From a checkpoint of a small transformer trained on Wikipedia: 16 layers, 1.31M parameters.
Each number is 128 + 32 x the weight over its row's rms, rounded and kept within 0 to 255. Layers, rows and columns count from 0. Numbers have three digits each. The size before them is the row's rms in percent of the matrix's.

# layer 13 attention output, 64x128, rms 0.15, rows 0-63, columns 0-127
080:086129097101104107145137083156069200116123127174150133105146036163101075164116118161140196132114133107067153121160175113158121189112077121145125182153109138134112077130158074127114147170102127115167146158121142118132135206164210078195081171127144155145136190165099131145062141153095161118174066133166103085086143120098151115120119133092123146141128126139134120130121149131132147145121
098:120123161110124160144146017170161112170140162109109113090160173163175109129133117161150108174165126089085135149100174077110131146149151098148106158100182087110134162107062114113122155134147124124210148173160126114093126138179166177076177114140117149121160121107103206178092171070103097092096090135138112063125114095128130111178123119157112180178113137130114124153091163158103112132120
107:087171181069174111160049141181115134115183211194167108144038100122124143093174217137093156085096093117131143148150104152158135105141164097095132172119178084054098095112127174095146111123157065143119127120148118125099142117058090149098131091122104103165127096108141104126157110138153099129121115136116133105104153112121176141119133163072123102119132149123159095162114103138133132086124
084:103145136170108146142089076071092092152140096079158104090094153153157131067128075174128143173120130109116178125142147057145122136168095118101082147145150116128095069138130100114103136204122131103058143127088140178127149118167104114217096145141158137146120132149076133108065129107109143090121171133121080158117134208091136107131149167186130192144167183110121128125151150146083183140125
120:075131111081144072164107119107132097012123178160187084087058097092152052118078150218120151159100166112154130142154163107090117128095093147126152115136111134116118118103165054180094154152115114156149144172133130127110108131154149156117111110141153138168096124114157135149184186181140091126124095124097104105105162065144135156126108151126104118116109161119108175094116109110153148149083
096:094123195167185092148074135100136149161199151188117169149101134142125123112076209109083148131130127176163176113115119114077144129172097097143125139099070140097142163068109105182161111100115175129123178141159120135129159129152145087156095206110129165161126154143106156158104104079112121113067080135129145153116117162152171072088140187126124140134108109149132121145070138074130078168118
125:138117118114177102122164172098169132127092125163061173087153124077097145150074117054101155102152063127202123140141168111115176142159102166097145106143134179105118144098157086192061100183136071113123117126093131144131160134160168117183083201145121138095159144156136176142122140140105155179204155171114131135157106097165098105099095126156098142127123084132130131067098134136158104134144
111:176171106073076095105154153175185146108135116197155078116161142134155130138129135050167092141161138130156102139147154107091143120125140157196139120144167166094115124084087093146147147119096122139200121183115111125069104135134162166073198144113128058114100098087186182150165129152179073140119109119127150102166147069157109127174110118173124091111117137089098166107134111165110118139105
137:154109032153118157100151095110190211127183088131204145133123086133102140114136110179138102096124143118107138144117099142159125153162101131120156108154057121123167181138116108117146164130161079126120097125089105112170114166124136129154127094111137213106131128159133051062115140145033139112096159095121108134083129176109154116154171144086143139127153142121103082160142150157057120099112
091:115060150088197081092151136147130104116067138167148085115065116089108181163185138147190095181166135170048139078127173131147161141142167141132129095072142106130160123143150123121129090126133186110148161115043134113089091073161107167095149094076110139115129122104168130119172105151136102118119126144131128109111110140113106104165155120209115149189099123137092155111082154161120101146094
098:143156076107158109115148158067159189171129165131124162144150107062086116165096148075129129093153075203121132098102127229109127036100163084087167093196091084146132144099146145129176161085199150112106157123133139123145130073137094111114115108119113139112168114129119095118131115074123144130160098135152113149099143125125107131126084100124063113145118134156095125076118153091165131175098
102:151189126076100194089108158118093117047130255118201117182075191162160116099153171162162116133131157114115124148112133130145158111060187155135173137132112148153101148170156092192131117100134112142137118113135174078120163119124126152128079180102112104098141165155144163108130110158128134157125145133127134101132110155152068124109096168117157133119112113131079152086149154173147117162101
081:162133197164120158189150119160057112139172103102127162195104110107135133120200133187102082107093106128180087068155145101132150082109102137101122112185154169196079106130159125127100147127119105129168103132115147103072128125089137160091093140127117161159142143126148175082144093159176094163131129156128147131145132071114127082118150212091178050133100105128149167155145106153127123092123
100:107122111080127097123163084156123116091100185171107095084131115178186102090134167156131142139143054112126202113081147142113141111080087112108157144114150152165077120163201109157148140176132069105150177114146171086139138069110087180035140065120126086159123132105123129141104079095123126104090114148150146111111139157107143089135170181148107158194076134133123143151130142107120123127080
159:167113052168101106054158106108124151178112101157125118086181094148122111139112100124119116114107160131138153133203116126186102168082084183190175148096095153076086133122050161120072160155078084160127073143193082149142140141117111112159118168171147084126100104111143057124092151128143106076093164124103129139133169166151141165097094089137121169105118139120123103130162107138132101124115
084:114105109126168111157187147113157140108109104122177171154139102045059132165091162100169153109203145107179088175128087126155125094104126127134149104083123093101148087177088159085144111138132150151118123080113144104110084143069101190097164086080133114140095111125173097088204122133143108192134112128147150145136175147116127087106167173111149086085103111108178125140142087089142139069158
124:154139183115148112167099150166163125139098124143122082143066145085141124160099112093123103171139097090137096065134105121116088174132125138120143172170094116088167129097080115109137205120088150172147131162132099165110103082209143170117147130121136131165099090084153141164122176093146107091109135127138085101143168085169098136127049113159051158161090155125083164085147138150185120180077
092:125143130117137130170072184133214152111163119110122070141063193133094198066144116078148120094127097123189171158105136126118081112088096156131125106070098139126127136097067182144149114050098129188167115155100122123113111116145147179106144142121053140158184135115113119104058114157165080157060135102135108108126143141193132154111134146145142106089088144107120130126121102118118104121141
116:161143040130116125049136094056067098193133153137118122016183132133163124066139112086107134177121148131084158110108158110131153144112120098121163184153169114138149163120171070164150140122124179101110193101079161132116131125132138140125138067119120133156146158130113125152117113164130140119101143112144097110145074165065107148157157137127127154183115157110084141156139178150098182153128
101:135143133112094177155121104099101129096061086107086101159091143142146067119174059151151096156104106049132109162146158077188132113097118160156199052085191058102130104040132118137147092132137150129120079119128117146152114182110127087176118133154142132080142138169107121084111107134139154135177165151095103121181092109109112159117108129110109067103189134137119126117103122145171134139121
128:138101116054091110112177108162102055069070135151055059148147096158081091112215130205175079133147155131096119173099091104169108097184147138108108099201146105168089143140146157110114130126169143110160141105168158126113146105094098137078114146160126077120137138106127152129113101122151126147152131151172158104181125063158109139154111090149146117155088104140104115119157143096148096142138
102:115103167065158167204138126127158190061161149173073184146074090127101143121183101115145095097116114074155148176098114128092178121080115119092139084135170080153118087189182125155094096166130163147150115154154130159086109126101122172089146091146127156097093096089162120125195164098108095131126130106154120103123128105107145142171149102061105066122103156104130096150137132120111176098131
077:137142071179058152101159114114071163135089087090127144151156166165154126076140051138186108132132091098116146097143094117093162087153143076074123122146156113139096122110167108156155090158158155160106162125121133138107142069168133173090093153132157114117095086091160113121190133096121141193055087099170096122131155182084131086169153123128104124169105162077168131187116142096117138146115
084:158174139080122178142117139134186162138229160125170115188107141128126143139202166118131078099125183131203088114150127166195118104142081177154134082181128186129182147163127089124110082134115120123139118118097162079119113157091105116116157124112076092076122130129105184097151132124161106168120186139134144103152137087130128185184130103159152162119114129119131139121171116061100118128159
115:119202069080171158080117142098110255147102116122118178140134090077101086141149078115142067094107165089104142109147056119100145133139144112109116096159176071134140120108110190080120138150125177124096146091144150083163146143109107116103110159103104126159116111138148108087135131105094137180103116083116141178091169138133163110114164086134168154106132117111184090144113105150078110099168
111:185147119199141160067130178061150131167133112044129140087097116147168179065103060124058052106076101117101117071162161121108129090101185182149161129139170144075132087162117188135136130114099147109111102122126117140128126181167153103160169151089130128079107138143121151107149160138153120147190131139110104122144062113108123162131095127129094105141137159111123138089125144149125110125074
103:103123144151181069138134139209177116091126134118160102102111172126110180194077209110128179134152137133099136149135162182168112127143137166157106099155116144151163155105143072127094100157128191161184087177136092143131104166122138139103140108185071143163177105137102114129106170185152083137059124057097103094106127145140118116155165145113170145106134146117117170152139147168065105121124
119:161108144142140088095122111121129111122151083157128138162168147144153142129149129121116147143178161147127129169140155077120087184107119157148133153117120123162140169135123133130117119062109155084105162071126199075084169125050059151059121096122118089165123143147125155108175114096169153153107130162162189153119165139154139059058153191119185136145090073167167099158156109104110127068173
087:107073157181149086100085132091104084084130110081172156124110153077236122181119175111135136169176127111079164110152165165159159090168110176148123119180127156123058086118137139143149172189134106107107114106161150131155143182121128120142129110139175157093142145160088134117160193106098178110118121150130120093154095144097103153095145183118140102172152110163139153125145156177121178072121
099:178107112149074172202184147150132173122195161126133162173184099152103126157114138126129075055163119221159196096121147132171105192137110099109104157134138119139123156075144118106097165112143142100106129119160123121156134124083110082170125100158116111135095103130131064129117091086094151078179147168138189160171151114132164130122118100113151109099124115142134063134151095103140137095191
100:082176136150076096150063143115126154185133116125110060134149143137128137119040096030113149110076138174132146123164144120123092093120097095177060152155165152119137086145114137088091130098132183159123103137163077137174114148115139125144149170126104113122104095103159051087089129154161135155101139102104153143134172143162106153102111104148162080070147119091158104120107061174151166131168
089:184083182087084103115143205137164087084095213126126132176082192084133165147108162072193108129155136120131124064128091147110149164109136172116164098146102121132155125071134072142138132090094129114115139113082138156150104130145135116185162132061133141079131152147124147176147080119066150155133181109082158197116106162142118158089150106172132107097122111165127130116145109138155109106158
103:158093137116118081128112119141151081116173137141108119157153118145137121129046154114098158142073178134076062128123015145179067129148156068168080211156139076125165218164123110083125162115132146123126118099161138134128150131102108119169093187109163138091118150162132151140135145091092176135169129171171128136121132146104148099085100114096092146115143138147131059124149119117169116128112
086:146103163093128075160155114108129114104135082194067153117098111143170122111124091156092124150180106095161149169106083148088114105057116144133142127120056115124112104176057130068149137123125091093079140094101190083169170130143112055168082171151152176126159202201110140152114123097082179155139129146114156164114097120147101099094140148120158099161147068148143118117130115121145133101139
089:110132158129090152162115106133117127148195143131111156183172131154130096132133164084130156127117065112100217108122132137137152145103113102045163172087128133096147124104132141072166189112160114117162074162127112168083083189086166157156151077139152145082099089101147124123208204179121118131141157151124102127165119143069152115107165179091126158156131146136120120169104127186117156084141
108:142112139144152132089168139177113122139078111119095163133159199150118156157153162118148123147173126141114102104171131193122049173203132106134126125114123122107119168100114125079152124077157175100173121131117125126185149125139184094162129155123053103077154143126133118177148119113122167186164122082087126177122074119114179142102154102126134141118199101168168121143145158194075126089203
095:088154143128144104152158107176103173126098066187139134188141090117069079185184181188121194124119096145095084110137168043112055183148089133124155106126126116100104119115130143138101160059141140126077133098148153068159193106091089087092130160148140108177150137161162100134119120136164124147181115163115118141153107073150127113108105145148113086127152121116157131117103085110162152162145
096:094136093077130141125092098062112174052172135096149128073096117122176115045068096157107105142111130129116134169131112123107182199117143114079052137089075115115110061121134156123131106166102031110136089117121148087144145175119135105149068170131150129106176154170108155123119127128077134152122119116091128144109124132156120171087123164111187120100165107148166163087150143146127143159131
095:185135104121052194090154169109096121116150180081163127141140141159160054050123077143135064122120124052131161138118130148146119157113052134121160111132084119103157081140128059123155121119072128146116090140189133100103125164145132096102145149119144107146129136129116137134088100117181126134166166143114092143168146072154094151128078123172135110126105130106160166061105131126174156211123
083:117107106178129182114128111157117097164171202119181139077146139190131134104107144222124120141087175048082126175153158098121172180118185154057186148106153056161094158138181142135138086154118095157151112135155092145125122108098148121143152141109140114133132105106115101155046061148143111085134094149094115119115123124127147153143102130185118151083172141094109135123100108145110135172131
083:099143168165197129172095174166070130121111073117127096132095158133127199081086162120057093110124144089139040116136106114158119090125114080158092148094170136163108113167104165064097164144129099130050164094069153134161157111148130115140100123137101166186129138151090088180126123117133184151167162129115102108130130105120163188107109113104095127105176139110155122137132106095165181128158
090:133154116155146124138189126153063162132109123135119167093185117123117178137111178103168103120147137194145079129088123151091138124123202091096078117070062108166125114116096119102143113151194122124091123117173151134108159153134165127150107119105132178144149149148111096113072132119079140106126082070115084128037104123066138108166177181083108086136154138142180158171115165134090174100151
085:086062189070111091155084167111173090062200175111121080161065101124142102038129123127164132146068078120177183144109172124178142102085122131118082121070137125135186158162141175106081104095178079159143117137151115133114115097129121142150080196143162180128148134141123133108114131117106140091131095123120148137121148112119165116108101133091064131094102130138132143146095112101158127155124
111:132098199115137150170133084166143066100130121105150112186131168179160156108166163196108109151161141127130085094130108120107141128138141116117133124130089126104139139146126116144132107133122100084073146085191159131190191107103086071152082109145158126128137148145096107168076066066124203088156111187123175170149102133161120142071081108159135171144141075159102118090179131118180117115149
099:110147130148082169147125124118141147164175055131171154197159059140058099140189134123167136140084145161129194088088093111087189220169114124100126135114089086143112096096141126159155104125122132149124123134117150101122114129117125142126116129158102151167101104162164145076202215178171098194123084156130142116149148082113113127111099110129141132124165093169101161161154120133127096118163
101:104084184167106108153097148129192118107116094051148107169127169063139110205105114091168143152163129117120126140141182145115097114125092193194118124108142176145129127145118098165152162168091174126142164116082162109185116119133136115139137067142088142145148137132072162130140100117155164138139141167137159116196106112132093152133065123124117132141132099169071181079158163083175080186139
079:081120134120120060094119175142200071122112095153121072095120096136064083139176185153115210106095136157065154185107155079141078097172091151156148126054084089134150137146100199199103150118178130169134155120143122138153147114130130117120119167153108155144112123110144084154066116138130127088122084122127136127061173124164152136153138121154142123100116117124150119094108086091171131147112
098:067136148126136129132055098118098122158149150119106106127102157112153107133137132110137171159132126148109064096112105095139148097177160122127064091066124146156101095114123176126133131172132137120109191090098169092128159077190104125099086098078112115177159184136097167154075120116127161103134070168163114093110123137132078128105074193146089157165088092147111165073143156085180120195082
091:133142078165096173018123179109099106201057067044074161115191082124109125115145053086126127116088149157091092091125106141118117109147178095160118188123140115127180134176140157115207111080117146086130110135109145122103154180070132096125136114152120131121161151148134134124115137146131134165159150161115134087102127118132112133155125116125128102111136104101164111097080086097168149127126
098:142133207147112146140119123097107058122084132129112106137090192134158145101135128117091124142127138125135142056128141180144114113146153158085065114138075141138120060159190133122161078098096152124129102149120101158113085138112132142119176084123157144099091093076145107106178094155146104125115148062116119147119107147096134195195165091118152064082186164050124110161154105177102170092126
106:117081151165132109148084129095152112184097074137038113173177167164107170120132090071160192158182109182125076197128138126070154084116109111169088110154130106171146144124114189155079165054139129134118150129121117138114109048165102149099138155095133122117136115107172059097097128110124100075108096146161159106107175162145076092134115128126115120141094123140092101152132137118139156147132
106:124190085140083184140128171101171151114131092145154142106102160173114139077151065153050131078117175105090121140118169107146149139153134106126114104120128075181167150149147164132123118143127135157134110145057082155160095162146153120171158124138115109115143093134130128135137154210139083155089203069077100167118121108108197176168158088153123118091182191084156127149113109096127129134091
082:136217161112114162116129083119097122166141077144152129145126166190125091099212174107142145150141042145180130130089148114099192138111108145149174116112193092166098125166141086180134095154145154127136116158193112116150112108164116076119164151109108096047104120125144115123131171095169120123107181087125092129107105107100125120173157130116160167165191116122122155148147183142068134108132
104:146123091147148166125177116092069175199089115152131160087143087143151162068177085134154114155163175113166106136143135084198037151164119168136095124124080150127076119128129108127083128139147107135113189142141128139092130098202146162099125166085206107116078152125142165124128146097141138126105049125174119146134117128096112111117155149150148123175080138131113144139165177179065132128109
105:142127074203129175113157127154094151200088037047118108071135117117108213124134043168113108141100150142163117069128126160131161084070134145173150103165204163150158173131162100163124152089114125148099139121135108136129123085125080157105154072129117115113081091100150057106144130120162128096145105144158135132138178145127116116129087110121112098109118142107100090112136115125162155137108
086:143148167105149185094131119148085130141140203119119183137093161144142142191148153182169074138151155133115118111128120229099070123176106114129103105133053163121149156147082169157145139167133183110166135147153102146128124178100164098161159123066069139090113108145135159144134138146069129150139164117121141150136092156102119089166166106159129151132159080146110133130058153133118040144172
081:136066112110145144125225130138168123144092095112029183096203079138068094148148078146116152102145132132104221141087149226132130139112109098098154131112090094142138114150132067169134136175185125098104140146121125151121100167138131130129169150097140105138111113124141110108129128120093132133150134134086095182120084136109167156139133091144055127143181153124130118137071129106131139138072
082:092107147171100151082127081106102128183163105103115165108172094185097090160093108086149098121070163119120188149163124132092181067164074117107182140158157132183060127172142155183106073121099120137152082177181096193118104143143162108123135129171162137073138084094119108118117159132090113111137165096115122132158165129094127111185149096128187124096147156071138118125116123143105173140151
100:104093096107155127126078095138116135127126178070155107096136133048107145246058145162169091132145131111143100136171088117130080131112115121140171141102141138084133100140094120088112116099126146178160147143093081179077067123147174137160115086099167155201112117095156130197153137183109093095107155124157103108125115157083119165143136107157055135137084176115114141114107140092143118140103
090:096140117201108131131123192221024098186115158122139097135153069111101103142202167164102137091072171095157028038120103079065133154122151124131105109160130142101120066183151149134092144141176114122139153125108122126147118095150123097137146104122163111155117123120112126154134063119121134087184106169104151129142082146121139130116130100123108148146153129133124109110098118104144118133128
101:155175099097131134098135146150146127145104153209158117144199102151055164217098156136091154062156129177167135114157075085083130174183155112107111191100143134119119135109115172124143079086091139160146105122181130144085119108104133132081116099128121119149183129081088107145110051103173118090092184118137171116103128108129122111123140133132150171142051148165101121122153144104124082143145
088:087113142123117109156070153123113138144113138080126128180157091089112165151032164090151204115090087157163038169116126150173160142090132139156124074220117165130118124048124138073108167103129068182086152092114156141091116125125103141106088116147180133178095152119123131148136106147153152113139072126153165116116080114143136167080141135106155095121096102130149092135139096121113143092146
104:074069174190186084127080154161132100156128090114121130134072107107114158137093162182054212131098137100098124165106127173180132108107159144105092145120082164111181103203118141098166069075121148168135129130118123166145104118107104152108150125105150168121106095113122120106145094126123089137063117106118157144112137198099182121121178166095153106099105146122136087191151098113089130109114
080:095094150080137145058101118144148120104129153125093170234128176149148052177138166116146119167159078116122141088123117113129186111172158098085093154070128145133106083095096165107164089154149103092154134130190159102131154151151130108091128148147131115076165169162117106081142201111155116107090145115160115065151171124157085086172097135094157113165099094153107150128141167142131137175143